Each number is 128 + 32 x the weight over its row's rms, rounded and kept within 0 to 255. Layers, rows and columns count from 0. The size above them is the row's rms in percent of the matrix's.

# layer 8 MLP down, 192x512, rms 0.0586, rows 160-191, columns 128-255
size [ 92 104  98  94 100 100 106  99  99  95 102  96  95 108  99 102  99 102  97  98 102 100  97  92  95  95  99  97  92  90  95  94]
[[108  99 149 108 145 111 136 113 128 152 145 149 106  87 142 100 142 188  57  80 128  86 112 121 132 137 132 143  75 133 135  83 203 188 119 181 138 109  80 161 121 156 109 109 114 146  85 136 137 178 138 209 115 108 139 150 110 103 125 132 131 109 130 151 110 154  68 136 135 123 123 131 106  96 131  93 115 119 101 112  81 158 131 123 110  96 124  99 164 124 125 167  97 172 118 184 155 166 104 119  53 154 154 186 118  84 153 123 117 117 173 120 114  81 132 116 109 118 170 173 141 156 160 102  85 139 136 179]
 [109 186 172  96 129 116 136 148 127 161 146  89  93 188 148  86 103 190  95 167 154 107 144 108 106  74 120 124 155 152 109 148  77 142 114 112 137  95 150 130 164  56 122 184 119 167 133 130 117 142  51 160 111 143 102 107 123 141 122 167  74 136 120 153 179 107  66 165 149  99 168  82 109  98  91 125  77 162 164 139  60 109  63 119 109 114 168 133 136 152 165 151 129 181 120 114  92  78 116  97 102 134 119 186 117 149 171 132  90 117 140 126 160  86  77 102 153 152 164 116 180 123 158 148  68 121 146 176]
 [135 114 155  92 127  75 124 108 128  46 138 112 167 140 115  76 136 151  83 102 112 164 192 131 116  91  41 124 130 146 140 157 112 127 179 114 105 121 119 166 128 191 144 169 130 146 140 168 147 145  88 166 142 138 186 156  78 121 135 122 109 112 168 104 143 140 158 144 145 133 156  50 128 107 113 117 115 165 113 108 113 160 149  88 100  95 138 119 157 165  90 155 139 135 144 174 161 182 219 117 150 153 111 121 179  88 106 160  94 136 133 101 196 101 105 148 133 105 115 129 177  81 100 109 118  79 132 194]
 [130 147 113 130 191 108  80 173 127 161 145 147 154 125 136  74 170 120  52 160 107 144  67  94 112 148 143 177 127  40  83  76 155 149 138 109 124 137 186 132 105 160 110  44 168 186  99 103 158  88  89 147 115 140 152 161  94 176 137 154 119 108 142 138 103  94  91 180 121  82  99  60 138 159  83 109 110 161  97 152 149 144 104 156  88 151 101 155 132  81  89  73  86 138 136 147 129 114 172 123 130 159 146 166 132 119 123  93 169 125 100 119 106 130 123 111 103 148 149 137 166 120 135  36 154  97 103 106]
 [131 145  86  48 126 110 113 105 130  84 126 179  94  75 135 111 147 141  91  82 121 109 112 125 131 107 163  95  88 128  63 106  86 151 126 175 154 115 166 144 166 130 146 109 173 154 140 157 151 113 111  70  12 122 108 144 149  80 136 134  66 141  86 184  84  75  90 138  86 153 148  60 142  68  75 158  95  62 117 123 117  90 112 125 113  79 137  93 106  89 191 104 146 114 134 108 116  77  93 169 158  86 126 174 109  68 142 115 163  96 135 150  94  98  88 148  94 134 107  85 142 150 153 101 164 135 153 144]
 [155 119  71 103 131 148 124 166 128 182 154 191 108 114 186 138 121 148 137 104  85 111 124  84 136 122 102 112 108 105 144 137 122 111 149 123 137 115  71 152 128 152 102 109  64 145 123 101 120 153 187 170 158 117 124 183 133 158 137 171 158 129 135 104 150 111 101 131 150 113 132 111  90 155 135 144 115 178 133 155  77 123 113 155 129 137 121  86 150  84 145 118 172  72 122  74 110 122  82 107 142 165 128 147 144 133 196  87 150 136 121  74 161 129 139 118 137 118 116 136 158 113 140  96 110 174 147  88]
 [128 128 105  50 183 147 196 119 123 198 139 174 115 186  98 168 167 106 132 108 166 143 147 115 124  72 102  94 146 183  97 122 120 115 136 102 178 105  93 129 114 139 103  77 138 147 134 102 115 174 127  97 159 139 111 132 132  82 107  98 171 124 107 151  88 110 116  92 150 101  86 208 139 143 145 106 138 100 151  98 170 131  93  72 102  97 168  78  99  78 150  48  91 123 227  97  97 106 144 106  88 141 108 238 166 130 101 150  52 113  90 120 140 157 187 168 156 166 152 149 181  89 135 110  16 163 128 146]
 [ 72  89 131 107 151  71  94 182 125  76 162 139 153 163 167  91 110 173 196 127 145  73  94 119 160  90  98 121 210 105  56 158  93  63 105 165 144 126 120 102 149 111 158 136 156  86 161 203  91 119 165 161  70 124 108 113 143 157  84 182  82 154 157 122 117 214 146 127 138 128 126 123 147 165 149  94 116 136 121 140 162 135 119 147 139 197 106 100 154 121  92 127 175  63 130  93 129 119 106 153 115 108 160 183 167 146  78  85 101 175   0 114 131 135 132 169 131 150  55 151 104 187 179  94  98 129 141 152]
 [ 88 115 134  96 121 131  87 144 131  61 126 166 147 104 111 151 166  83 153 119  79 156 146 109 132 117  93 183  75  78 153 156 159 109  84 143 154  97 155 131 136 156 137 138 174 130 119  90 142 174 132  80  68 123  80 117 117 113 113 132 136 112 151 104 118 154 148 132 210 121 134 140 181 173 188 145 107 137 117 156 106 157 163 149 163 126 111 123 144 226 118 113  96 119 139  93 122 150 130 107  94 109 123 111 142 157 144 167 159 147  76  55 176 148 168 152  77 145 154 161 153 162 181 127 100 145  90 159]
 [158 123 107 100 123 186 164 148 124 158 123 119 108 124 142  66 139 154 120 143  96 120  90 124 108 122 158  88 180 151  89 137 208 115 136 159 116 184 132 105  88 148 141 131 145 198  97 150 153  88 191 145  90 145 126 101 109 100 113 145 108 148 177 131 133  59 144 103 148 146 131 112 127 155 182 110 135 104  85 128 141 207 173 139 100 202 140 170 125 141 130  90 110 134 138 118 193 115  74  93  71 159 153  59 129 121 142 130 132 115 137 144  73 123 117 160 138 120 117 167  88 125 162 111 105 157 123 144]
 [127 104 189  85  97 115 140 140 129 117 129  94 164 118  66  90 148 134 143 172 182 136 146 206 111  98  93 122 171 164 184 107 118 142 131 128 120 102  93 193 134 151  87 157  84 147 122 135 128 112 117 151  52  98 164  88 108 138 169 141 103 105 112  52 165 164 158 171 116 216 138 164 145 144 149 130 107 171 164  83 110 137 162 145 181 162 171 132 127 121 101 164 103 185 130  88  85 170 133 153  97 131 142 131  74 117 212 101 166 103 191  95 134 136 138 187 139 129 177 159 147 165 105 106  78 157 136 193]
 [157  68  47 124 148 163 139 113 125 115 112 112  98 160 155  97 160 139 132 127  76  97 186 164 153  85 152 132  76  76 153 154 144 174 122 104 163 108 164 131 154 150  99  93 121 153 102  86 115 111 122 147 119 150 167 119 170 118 136 153 136  99  97 113 111 112 169 135 125  87 103 148 132  91 116 163 106 124  61  66 123 151 124 138  96 141  93 187 111 151 130 122 130  99 126 164  96 147 171  84 188 118 102  68 119 161 106 174  97 133 118 122 105 109 123 178 154 154 119 133 130 161  75 143 132 119 157 163]
 [142 110 128  58 115 121 124 148 127  95 103  90 135 130 128  62 179 146 181 172 101 121 103 124 111 137  98  84 186 167  87 152  67  96 159 107  74 194 130  84 105 139 123 228 107  66 128 138 133 137 165  71  64 196 109  96 100 104 138  74 139 118 132 132 118 107 170 110 114 161  44 121 114 130 137 100 103 129 130 114 210 126 115  62 104 125  77 127 130 144 146 157 122 100  88 144 108  88 155  94 110  92 107 149 147 177 125 145 143 165 115 150 111 155 160 140 171 133 166 145 157 189 126  58  68 188 116 114]
 [164 145 136 166 128 111 146 158 129  96 118  96 106  92  84 106 154 168 138 168  97 178 154 104 109 127  69 149  92  70 152 137 129 125 156 118 144 106 116 177 120  73 149  88  95 108 101 116 170  55 177  92 119 130  91  77 137 139  84 146 108 127 138 115  69 222  95 121 146 150 116  96 103 115  88 134 106  98 101 137 115 170 107  85 177 152 180 173 113 141 160 108 144 130 132 173 136 151 148 125 139 113 134 165 157 126  88 181 179 150 144 180 106  69  73  97 141 154 108 158  62 140 125 159 214 107 120 107]
 [109 116 190 113 164  62 140 160 128 161 126 131 119 187 183  88 105 151 155 130 123  87 134 121 152 122 124 146 115 150 112 109 128 147 134 122  96 213  86  81  93  98  95 120 123 130  99 114 129 137  89 110  93 104  89 142 153 178  76 172 195 137  57 172 121 121 111  88 175  86 119  81 146  90 135 110 157  88 133 137  89  99 142 126 151 113 137 102 106 149 128 178 178 159 114  72  73 136 188  95 195  80 140  98  64  35 207 127 146 152 125 117 213 122 190 141 102 125 127 119 184 160 128 147 194 119 113 161]
 [129 196  85 180 165 136 156  97 128  95 124 131 122 105  98 116 166  87  82  90 133 145 129  82 148 155 106 101 140 138 169 143 151 157 117 123 112 185 164 111 159 191 106 148 102 162 174 113 121  74  72  36 101 112 136 151 148 133 114 102 124 117 153 141 124 154  84 153  98 108 164 128 120 174 139 129 140 161  57  85 110 133 142 134 149 116 175 135 127 125  92 140  93  95 111  88 150 133 145 144 165  62 131 109 174 110 149 132 140 115 169 116 118 102 135  77  97  91 145 114 183 165 139  83  54 173 167 112]
 [ 97 134  94 128  97 127 104  91 124 143 116 134 140 107 145 142 125 122 128 144 156 172 125 148 134 156 159 123 169  85 145 104 145 134 114 138  85 152 154 121 158 159  66 116 116 107  83 140 133 121 139 135 131  95 155 113 113 109  92 177  74 124 113 152  81 124 223  90 142 111 107 119 107 124 115 104 142  88  96 125  46 132 169 137 138 157 178 119 133 149  89 157 145  63 109 178 111 147 133 137 151 119 120 188  90 101 105 114 148  91 153 135  67 124 148 132 118 136 127  97  72 154 196 145  55 139 149 114]
 [109 140 191  94 105 136 144 148 127 179 154 117 134 174 100 110 104 136 139 134 136 182 101  95 170 134 157 112 186 155 145 152 149  96 146 117  98 164 158 184 103  90 141 167 166 144 100  99  54 148 103 152 159 148 133 217 131 121 150  93 138 142  89 165 147 129 140 153  80 185 151 130 192 159 131 133 117 107 153 174 112  42 119 128  91 125 112 149 137 139 134 111  87 134 168 180 165 141 109 169  83 108 125 101 123  54 140 120 131 103 137 127 146  56  58 106 141 127 155 121 117 158 130  46 165 137 114 191]
 [184 129 107  79 177 156 154 155 118 127 104 124 121 167 137 119 152 144 112 114  95  92 152 105  75 193 106  79 147 163  90 103 189 102 143 109 129 217  87 158 125 117  96 117 132 138 103 130 145  88 153 158 164 192 179  72 127 165 144 117 107 140 115  69 157 136 182 140 185 188 104 161  92 188  38 134 152 160 101  90 152 131 135 156 141 135 137 112 110  87 170 114 144 159 133 100 124 113 165 108 140 141 123 143 161 105 133 128  85 183 162 166 229 104 128 114  98  83 120 158 128 113 109 191 172  80  95 112]
 [170 110 134 123 140 142 154 113 131 110 133  89 158 186 159 120 139 102 158 113 103 141 137 140 134 114 108 176 180 152 149 197 173 116 136 156 158 171 158  82 123 110 129 143 115  61 154  95 137 104 125 160 118 108 116  96 121 154 138 111 107 157 106 165 152 101 140 171 110 103 161 156 150 108 184  87 190  97  81 159 133 152  86 137 155 134 180 173  90 106 121 167  57 129 121 164  94 148 144 158  99 101 146 164 140 134  75 104 110 130 147  82 108 100 155 132 109 168 117  89  95 108 191  63 172 120 131 154]
 [153 134 155 106 163 178 141 149 129 107 139  88 137 126 107 166  80  87  85 179 163 155 119 138 151 152 139 174 159 123 107  99 144 133 119  93 121 103 134 180 117 121 136 115 104 206  99 163 131 144 162 133 140 119  95 123 136  65 170 163 135 119 113 128  69 149 123  86 168 152 135 101 147 185 120 135 123 118 111  76 110 193 133 178 112 102 125 126 140 203 139 126 143 138 181 129 162  92  86  73 124 153  79  33 125 130 130 149 151  99  92 111 174 103 120 118 108 102  83 148  89 175  99 178 160  85 140 103]
 [160 158 147 191  98  86  53 162 129  69 113 163 123  99 130 128 132 124 151  92  93 150  96 125 109 131  82 112 109  39  85 192  85 136  93 115  82 165 119 131 145 176 161  94 169 111  87 108 108 150 125 145 142 114 110 170 147 103 135 131 171 199  82 161 117 145 140 149 105 135 179 126 150 134 158 149 132 155 106 113 138 119  80 177  64 158 145 119 114 157 149 106 165 129 114  70 132 118 174 141 111 151 135 148 168 147 124 173 160 174  98  67 127 129 114 121 140 102  62 177  82 185 113 196  91  87 152  94]
 [114  89 140 111  80 149 115 122 130 147 115  42 139 115 169 118 176  73 120 143 160 116 115 136 114 153 103 107  97  83 158 131 130 167 127 110 137 110 160 128 115 124 124 112 109  67 138 152 114 137  53  78  96 127 165 149 111 148 100  52 142 125 125 141 120 110  68 142 154  94 164  78 133 141 160  34  95 146 172 125 214 113  93 120  91 126 105 135 164  85 157 131 161 197 152 178 127  88 125  88 138 106 167 106 151  97 136 132 100  76  87 193 143 183 187 110 151 155 122 141 158 127 144 127 124 123 136 148]
 [150 189  94  86 158 121 129 130 126 110 151 147  93 102 114  93 100 162 183 171 140 120 125 144 131 111 173 127  50 153  90 145 173 120  69  74 121 118 118 120 132 142 110 112 179 176  70  76 135 175  69 139 119 127 130  97 118  89 140 146  95  81 164 146 129 132 153 160 123 133 114  96  90 165 145 138 117  83 136 136 177 155 172 123  99 132 166 114  95 147 168 136 155 110 134 140  86 124 163 133 120 168  94 117 113 116 134  80  91 125  60  79 135 118 119  95 114 153 120 118 126 166 191 117 130 176  95 140]
 [106  41 171 140 151 160 100 141 126 146 131 174 110  94 213 135  77 147 147 130 152 131 145  91  88 149 136  97 168 173  87 126 165 117 173 209  87 137 144  91 191  64  99 131 145  99 104 160 139 120  97 160  68 154 142 105 117 145 104 117  54  91 144  73 141 135 159 117  42  17 153 110 101 125  95 117 154 103 139  96  69 192 149 101  89 141 167 125 186 171 144 125  90  74  73 133 152 164  90  55 119 100 152 129 139 164  63 110 114 137 150  97  84 113 145 107 148 119  30 158  84  94 109 155 182 114 141  88]
 [177 138 110 155 173  70 143  78 133 116 124 186 131 110 176 128 153 123 105 164 141 134 138 160 169 130 138  79 149 162 135 165 111 150 134 146  93 130  73 117 104 131 167 208 119 169  93  65 123 114 144 148  32 147 173 116 126 109 123 156 173 108 112 127 153 134  85 158 102 107 106 132 144 181 107 131 115 168  86 101 132 121  89 119  90 124  94  79 149 112 171 127 127 155  94 149  97 116 158 171 124 122 116 176  94 126 122 135 121 113 152 160 144 144 129 170 163 147 167 168 123 100 123 113 124 165 124 138]
 [105 142 213  83  76 156  72 132 129  84 112 137 151 119 130 137 126 110  85 192 112  97 116 114 142 144 145 118 143 114 123 117 110 169 128  99  72 104 200 218 162 194 174 100 142 135 125 131 129 135 182  92 114 139 110 126  83 116 118 104 138 128 107 129 142 119 138  98 131 141 121 130 125 156 126 115 129 152  63  92 142  87 121 164 165 111  87 128  72 175 162 121 113 154 107 116 108  89 156 167 146 139  82 160 180 177 228 110  90  99 115 162  83 187 170  64 158 100 112 115 163 107 126  72 172  56 137  77]
 [175 102 136 166 163 149 148  96 122 175 164  97 132  13 138 191  91  79 176  77  97 186  99 127 100 178 121 100  83 100 101 127 150 127  84  91  98  81 130 109  92 110 136 117 124 193 146 108 124 127 132 125 136 118 152 138 117  92 171  55 112 158 156 122 135  72 191  64 116 135 131  80 120  77 158 168  99 145  84 151 145 104 127 161 136 149 163 116 110 172 196  80 214 118  96 196 146  73  82 132 138  96 199 110  90  42  45 124 143 159 162 108 137 138 142 187  88 201 110 136 128 211 143  93 112  96 157 149]
 [155  83 134 156 140 175 127 133 126 175 119 118 137 130 170 153 148 121 169 117 136 149  97 144 123 170  87 101  52 113 160 113 115 103 118 140 111 120  97 119  85  99 100 133 163 153  65 142 117 131 194 106  99  98 117 166 138  84 136 142 175 129 106 143 112 150 161 123 168 134 116 161 132 165 157  89 134  98 123  96 135  86 171 117  63 136  91 179 150 169 116 148  70 116  89  76 125 142 145 113 116 172  98 147 127 153  60 185 133 121 119 173 128 152 132 115 114 112 132  93 231 137 106 111 131 110  77 145]
 [152 130 136  88 156 142  73 132 127 128 122 129 116 104  59 169 114  82 170 137  95 181 126 165 128 159 139 175 132  81 156 180 223 198  94 170  54 110 132 123 149 176  84 115 121 128 117 145 158 126 175 116 157 114 186 112 131  75 107 110 153  86  99 165 113  88 175 193 105 124 128 144 111  99 136 134 119 195 142 106 151 145 123 104 105 147 160  69 162 156 132  89  86 146 104 169  75  77 138  82  86 114 111  95 125  93  78 139 157 112  84  97 105 100 131 153 138 118 162 130 103 145  83 119 160 115 136 128]
 [128 193 120 143 124  99 126  91 131 138 126  72 149 190  99 147 134 126 137 110 116 139 135  97 137 109 148 194 116 190  73 100 114 111  72  98 112 140 157 118 116 184 152 139 118 122 114  55  94  84 148 137 206 162 104 107 111 126 121 142 140  93 109 182 140 102 132  81 107 106 213  98  72 165 123 133 132 135 119 135 167 110 179 138  64 154 142 129 156 110 131 154 124  96 158 127  68 153 100 144 121 129 136 175 109 109 169 125 115 110 129  93 154 105 151 129 126 112 168  62 144  58 142 116 108  86 172 131]
 [138 157 172 130 200  88 108 150 138 195  99  92 121 135 149 119 162 169 114 155 125 100 116  98 134 102 173 160 145 180 152 132  83 178 154 112 110 146 164 144 152 143 140 154 147  96  97  97 115 124 129 125  87  52 119 171 124 179 120 100 145 101 123 111 144 109 156 139 155 144 101 158 178 134  91 140 170 165 103 146 146  96 151 153 154 144 151 162  65 160 117 148 159 104 132 104  67 141 147  90 174 180 129 143 147  83  71 181 148 122 164 133 116 150 171  95 109 125 129 132 147  75  95 121 139  54 155 119]]